{
  "n_layer": 16,
  "n_kv_head": 1,
  "norm": "layernorm",
  "bias": "all",
  "parallel_block": true,
  "init_std_o": 0.00646,
  "init_std_down": 0.00373,
  "optimizer": "muon",
  "beta1": 0.9,
  "grad_clip": 1.0,
  "final_lr_fraction": 0.05,
  "batch_tokens": [8192, 16384, 32768],
  "doc_mask": true,
  "train_tokens": 193300000
}
Each number is 500 + 25 x the weight over its row's rms, rounded and kept within 0 to 999. Layers, rows and columns count from 0. Numbers have three digits each. The size before them is the row's rms in percent of the matrix's.

# layer 8 MLP up, 576x192, rms 0.101, rows 206-222, columns 0-191
096:489507476502536473474491531464486527527523489477487490525446495541489494487476513487475502473517531493503497538477527494508477443511475523548522496512445516472492497484523489490503516468541485520480544488491471471478546514509478537540528512507503515492524517530485494495506509521489503531513469436527458489495512508451514465504500479549511498542471482504462512515502525427528484494504507486508493521504484516464535514519477505503481493525434493503484482491446462449491529502547484490517489533504517511516505528505508471492502499534537541506521476482493547441520530485480538505
102:548526465482469512545451526465517538527526536492515490511480507495513514521540525538540493482507464438506476517530526514499491525500475474503490474509512504530493503494526535493491481496510491536477493514519536534527508483514465465542510494512516525558461503496522509470470487439545504530477494494520512510454499451463457466469502499517518501501497482485474489467529500511534494448497498519509486471554491467493488492510503549493472466476521526484465493505524500461488517486501486513504474521500511508509465444522539497505516548490470521463497486538487494473550536510513501477
087:472485544534479510481538533481453465523516496482545479537496512506483484483518517542502499547517459508546533528463473521503533486495514504547512518492504436469478493456464487482493511464510488502488468481458526504491523446479494480512521496496521500516508495484468454495485542485491477499505488519499554496567520498485501544516458495496489490524511488507509510513467466477537506527495526470523508521521497540477493518513528487461508515565517484484500483497531492524459505551470507481473476522526442499510500499513490504516504521557474477520497530498499493481472459486531462506
100:445536515520574465490498460497508486534512504456497483520512499476507508502452501500518542483461545520506563500464485539502474482507499512525516539492505540517452515501502493515522466481467474518503486513495447561486510537527483525491516479496461512510501472534487510515456465464504514490478514497468544463517504518517531519467488506484509478527536533451505485509477540488492475489489491512495450538521499503492500481554484481512529507511502516525450490540477502497483542530492507497525506487488475489517520513480468454493489455454492503550501495505508469494519495502542512520
099:503496483467531496455484523488506518520503522500533482540527477464464514515495500486521531529516535462536481519496505485491494529542464503468500486523450506524526523525486492502538505556479450509528486514489455516491519481451518507524489519527516496457437502491529489528472513481502445520493552511542495532518555486508498498477517484516506497522496488515503516505503496494483554528554508490530500518497525445526504475482496468453518515472449539516527482476504478507501507465496515535456521493512472474516497521464474477539486481493505510444471512517505503507507441475483498478
089:530481451491496495524519514484474498454534512507476509512522501526461495508481455483510451506485502563500510493491513480528478527470457474513492498518470528468523502513504494510529504482487486525552517501473500486478506461515496493494479508514508497435530498483528470517483459469516522474505513546503491492485481486538548509457529470476566466476469506516547492498510497521472508442518499490498455519540540479495536508519514464480463501459496531458481498498488515511481486539527515513483522500508537549517526546547516472513497495487480480486517466522503469527517453479531522482
095:493519517481468486538489492502465478486502493511492478543524494492526499516546513517498502517503478500526486486547500544491513531468445528548507553471529530481476501504518500500471512501490488505495544493503484481510518490518522508498582499496502533457553502519492564478497498526487484467503487472498447486470488495508536515492533504469536549505509526509446453472483476512490501471484527506464474458505510489541476471514512476481518498474493495519523483452541480467458478484511475477509496505503487501480477532495475503506515516540524449467533531473522515466498491494458503444
103:501492490509512498531509491543538481481510514491446508512517499491520497457526473498485434525506518461524510514490484525468493481499525478492501470510500510516511489536506507527527508513551460485519503511489503521470490514489502525501468494549473497517510530509467507477467509500522505431510495510489499459473445568457483501543525518492509463512518500478525467501560534506516483493501539503486489556528481500475475457520450533485470504532469516482465497471507489481523513548464484516504478464446483529520482545525525491507512507472546495554483505474524466488497518472477486496
099:520456440541474533507488478462532509521486496489510524556474495479454470478493451499504492513547524480572512467504527498482497491489481491524469499511504518524530488469513538507534518513480485528515479504490474519494501493541433521463485518495510452495504493514479495482476526514522514539512499449511492487494529531492511536515533474481537499445493490541517505498501481508516491473511490503542505485491483491522484473526497537484500501489500477537485473533479468477500499501532522520479488525425474516520513505504458492435530473455494488488502548555503509501472506527492475501
080:458476450506464513529531514482477502518509543453517502496470466493564523506492445510515500513504513485503522488478537470500462492531467513514462500512497521476501520487502462519557535532481471514460521497514502482487512502497452531486518523487514522486488480549526484475539496458540494520520481438477444542486494500549501473485527504489549520510539493511517513510516491493508492523490522493494518449517484507486490458501543492527489532495520485490491500549469495458535476519508523484524495461485530542529429521498510497486489488508491486498517506550498472485494491468476499525
088:498469527514493466515545534504457463521469510512544484480512469486502505497482469500521509515480477512491516502539514472495483486542454489533550509466512474483473477495514507532488506520533510485478453566463469517502486486473452527523504486493501522505502515473512496492514468546508500516490493523492468500451474508488481547488513498511540506492521529509527521486484502555495483465491468450479496506482525495527476527449518502522535473486507543513504462524488444466448535515480494455473575521474533529493538504501492515474500482495479495508485502508518469499520459496518544498
106:475482510469498494519497510516481501535480502512458456476481488505497500452499505553506506459514530538520499492514472497500488534535574474461506504520511539491511511475520529508480514423508483491469511478521497507495546499533490475490488490463477436464554543499449490514510507497471489489503507518512502540556442522465499466494530489521501489504502498502483504519490486465528542520481500497471483473504490523540489513530498451438530519490501495502530488517511482488474500530488504514529496501466508423484521520530471516463483523483497519461504512506500500493504541478541509513
102:470479509510473473473510494522513459514483492456516535477486520515479536520514513514530472590485512480549505464525478517495488504482496503513516490533530494511473526474519519482491524496500519507515566486509502513530507501483458496497567512487523508464519472492531479476489572440517521510503513456510485500500496504479503498506535539500469487502507503523456462504523491503500517489493509471482510471516510536508485473514515523455459486484455499436504542529481461479501503523542503464477503505510476512467520488499484466490490506489442531512509524526513478537537495499499452546
103:534488479498466508481486468548473478499489520465507467506465445504501451496561503535508526512487494506523462541513485522487493473486508480523477500519496520518480494489544506502520525536489481533519519478496509529454495476490493488494495504495502484525554526472490495499495521515531495486548491536511491530492520486511443466507493492474498517509510494548443511480525476520497534533461567476463557497498509525485521502551516490484493453481490539471494514487545454453502517498525465526505545472514499511496497519456493486499463450528543506507515521510505476497514475460472508515
101:512471455534496477489505493536495488511487520547505487524520505482550520519510515540519458490440535507503463501493511499514528521519469498488500505443503544459483491533483450507525521507519528513539500532501498512505490479547490502542504498495518508445470522485492441495497471501458495510514489512497490462490491486497493493464529488491468485550466515497566530511496502484482498527502469499533537507499519521527499491525484504483470487453434485470470537482473495472481489513505507505513481538475519497535538500509499554471487497424516512451507496510540518527510483531470520490
104:505525527481520517538505498526465509514499519493493501461503476517461488478478441523494519499488541464482524522500518469485483496483564466491499485463454520523471491518500534501530470494478501552473495509506476492533510506535492511522534565494462480514485484482499505483501490470503512491500476484472525482498521552490508502490476512529527489490493488466481458568499495514484478449552537524468487481504503495503488540508499512477446480502450505498521509461503498512486558486487507453520520471480446511477488481521461494540528560483523531508495514500485552503535536476501506495
099:527433531510490512503458524483496507474504514456540480527495500521531452510524474543519494461507475504478512504495480526526466486423451487547484481514479526481489483500485503503547500483533489520531531546489527484480502501487481496475502523498530495487521484522518504448468441485496491491501538489499533529490461463552500512516468499478528450529502485506501506497506505519462495475522495442536500496467471484468510515512523512506499458506498527546499517489490473484509500550508496497501499575523529507497488508458567498500543501523511521506525492526491488506498472495523511471
# layer 8 MLP down (transposed), 576x192, rms 0.0569, rows 206-222, columns 0-191
090:503494529511521469533469502553481481518464495492509507456511533490475500533501495512519520517485490517450498494531481545481466527508489489521508506454490503563530491537464502508501517510455516457514484476514499498498516513483480480500519500490513485550518448463506470506520488543521515530485497541504530463460485496494446482526495485515476482520519541524532497524519480540503471496504527487483560511496517503488510490483491488486493531470467562534512494516534539451511483488522524458487454439548504487496482507478528490530500542507509493482499499495467515496427481511488474476
099:477510466541478468503502489498493497458467479514454500467521528512538497531505495495464515513473500472470502528504488460510492513546544508497470503459514483491501496459503496503521482501489533504465440462526485521509516501518546521479533476494499505427539484492520512520495551500497519479518516523480508502525506550532514543522483493503559505494505501481448523535487533480495520480503482513554579499476484535505529516467476461493480493499499481490542506511522507458505437509498518522498474479517504503502510465468494465483509475456500499509502512461527445528487502513489512533
092:502466513496505473485484503513519549487503510498483515468511515483502486476543462505490512493492528456498481517514472470489507474488524523486482495527474466539557487510515488527504481465504476468552538499497491546575515450520501496513435454498521497501560497505498468483524489511524526530494548520494493486478502483521540508500508483519519518526491470491487520492533485537505514483488452515502497504492486536482498466490500469560522522474520538541472584483513504461486518486485461503496480508504503503483458436490502477538455485471534522516497513475503492492495486523495463505
098:533506543509482498505509518481500487503477530524490523498501521483491501501513451527482494534492460497533477494529457474554493527513500514512498438517470467544505547495490533508484493534520484538495485501439527462486487497472496465562505521491514512481517497522506516479506499495508499499474482504518497543514470468535470466502502530480471542449459507519485514468507427534509495507523491459507517515486501500509476462496524502474435489509483494531524526517523544476481489485519529498480491511571515472503498456540496519526467473539485532443541522507489499491512498504486483509
108:507465473497487431513505503492503416452525525557485499507495479505514496452481510490521485449514549480469513455501524528457486465536505507516534513482492516513533520490494544503495536481508472517483481479481536515531522492500503528493486511488501494456520523557452457508503490505503528519506559500517487459503547506469535485508521500495558523499528511534530561493477492462476524498510498485469461489514511499505505476476476474512488498444503518525509489508515455517449484500508498503439483481512499505501534500518462485508495493489535499503509529500504487500525521501491495541
088:500497526483541485489459491521497511516489493529480491467478521540469505486489545513502492493498484512514491489507523507506515481534514518478532531502501515553487501517503491491527513487531535478509443535493462483508550483513499539479508523523524501476461567528420537492488466472526511516515518511543491505490447531489448470458504543471458514531487502507455466499489494562488489509498465493513453540535516509522485486502520475469504454504493507514517511481515523496509500486524438496558489493466500490483482511484482499469511525503548512505443475485526489473480515494507484490
091:519484516494539530466529474509499524583476509514508465492494467526515501464451466517502455439553501538532511523472497489527482507501472500503520512520505498508521517505520512532521511488516492493506500516485470535493469504543514498508467484475506500484458502510503460476526533489457517463511507567508523510519509453520497483499472508517534472467498487495546496497461504515495520513501486509476536520521478550475470517520500447535511505528500493486500520525453499525552507507460482524484479457494487493477499463462524500447514480462525487467453497491495492520508549471526480487
097:500519494497483474487429497480529500544465484473491530504443535459491481549515521517500534534518537568470525494531489510520532481490507495512521487494508488518471553487468507475514513534479548524481509440517511497497485481479491481523464535505515496512487496539513469481484459473572491489491505531547509479507517493542473494536544540462485510495456518454451496498475504515502527482498500489518523544475490488488473494490497451511521503482497457520480540501473499486489492512491467465522494535487474476487490504476507525511508541491514526518515477480519484454524535486491495500
104:485524483517505484498516521486480495448458504492463502489507546501451494570527527537522466511536525501516538486522528476530506510487507518471461512524526481476488510493514489482464499543518498465546522476494516518535483531468494475492520482476479537463512468554487507568481517514495509490523504513506521458514498517451505439472512514477509480495508487513519495487517478524511512412504527531517497512514434488486525491509498510531553502496497470506455513492483509475466480491475485536480505512509477514484480469473538485516514494473524488484484465492477513504546509472540524516
089:499517489475495472492493532534495524488451482542512516503516495539494491493476479508497511488482529467470503451500492491503523490485530492527506530509493484508481554493497470514538458542543515450426501523521496462466472490518523467469526500485464482507504503526467502524504470495502496527485513510543505542504492488482518490494445461466515515514504500514474508461544479540541496527484529483542487468513513461525527483487472484494493512479553541512508566490525516535469499470479447477494476530512531491492515494515455501480493532471516448533499477494520545518505508509460512508
091:518506498496530502471549499526491540492507499481448526473469522528485467519506477483490524488477505550543517512501499454512523474539503506527426523560482535456512539486482477485491495504511504494497477500524533477533492507498473501481454502474513487501501552467490526486484505511520480519507534480525533526532448552461458436526509509499501501513500472516468513518478491548481510470487494491507501501477524532510506512440511503474471457503505533485499519489498509521516531542468473509496490494472491522486469487497513476504509541499507508522431498506469559504484513465466519507
103:476474535495500539525513529504524525467522479516449476510515485529493511491494529526480526510491492488507547489485513512489474541521488472543450497479542519476497494519487466507459488499449506538480501540497487475507449500485496450475513493535452542508481495488498499536515511522488458521503470500477481493495514509516481545455481507533463516485460481569503513517546510504503463497501507554519534510551506487487518503468503536491539485489510521485492514496517527498538484480517508530508491461503502486499505453496478498516468493498544487518441479501519534531511422487456495496
099:486500479516488493518528505501470500460518509528475471531521446458514499505483485498450467480507535506504516488470480465526494479521495490490480492506510517527470510484501528499468549480458528469510513544509563508571514526530499530476543515500509499486480523493494494523510498478507474495462518475508513491538524492461519487465533501470527482488502485473517479491479469487516515544505499489515438538509520465512496496458487558516538516509480463503491464485552502503493503522556495499459518492502553520513487480505495539545481509477500495521525500499505447483438438508503498522
104:483494480486495474467518489481491469447495467482499514515532498485551508512490532488487466482515506536464497485442506542517502484542499554484490495499505502529507495504514529462504494537509523463500526501496501479469523533499518535495473484493528494505510470500473482461494483551453506489504488471537511453505515459466513504519497467487568560484520486486558512457494471515516544471475499530524477538491512508473472541509505488523518515503468539519479488520522440499523511439512483495515559482494490479469501530478508529505520504502515466553503503507505474527488505501448515498
101:493506528461478464518450535495501515542475509474506488474515471552473543532492492511518533479526484487492477498479494493475466491478519512479492529506498497502510501520537473496479488438493488482468478494457464486474562496525484478509509510517503515530492471526530486520511489508536493492529493464455524493526488499544527545499522488509510488511523484490504447477434483485459513541530488477448466486490480488505510526466542501503540503517557471514500547476495474535517514505501476466498532514504488501480522497468502482540541521492532506536441533513510539510534505488512521460
104:506488502561488510504459466486465499485485493479520491521462494483480529545458496515511508519500482507507447444490507529491511517523523522483486553515446494512531460495511464484476487489481476499512525517513508465483481490500476560523503487503514510491490521501494528497521512535481484484500484532484465512500526491524500484548475538478494466516479506509558504476511548502495469509456546491526493530477544527475537443455498511514568488533510503512508482467477540507490499492550454497499520508540510494464478499483517493515483537514514491492496484475460507467539447494490544518
102:513535492466495565514534504489487469495521502475498501531468519488501490469508537513496524528471507488504424535466474538483482506480516501496519460442511511543505494498516473461470482512489519492487498487515494502481524511522531515522468464493477517536513485461507557541491543495515510486496500479523486504501527507502513473543493484487444484509493511504516498487480497453488475489504532484473555506480504505534488487531476546471453495500517498502517487542510529448471519501534439479511506468516478493523555490518490483511520481485516492520454478538502539493459516546490510556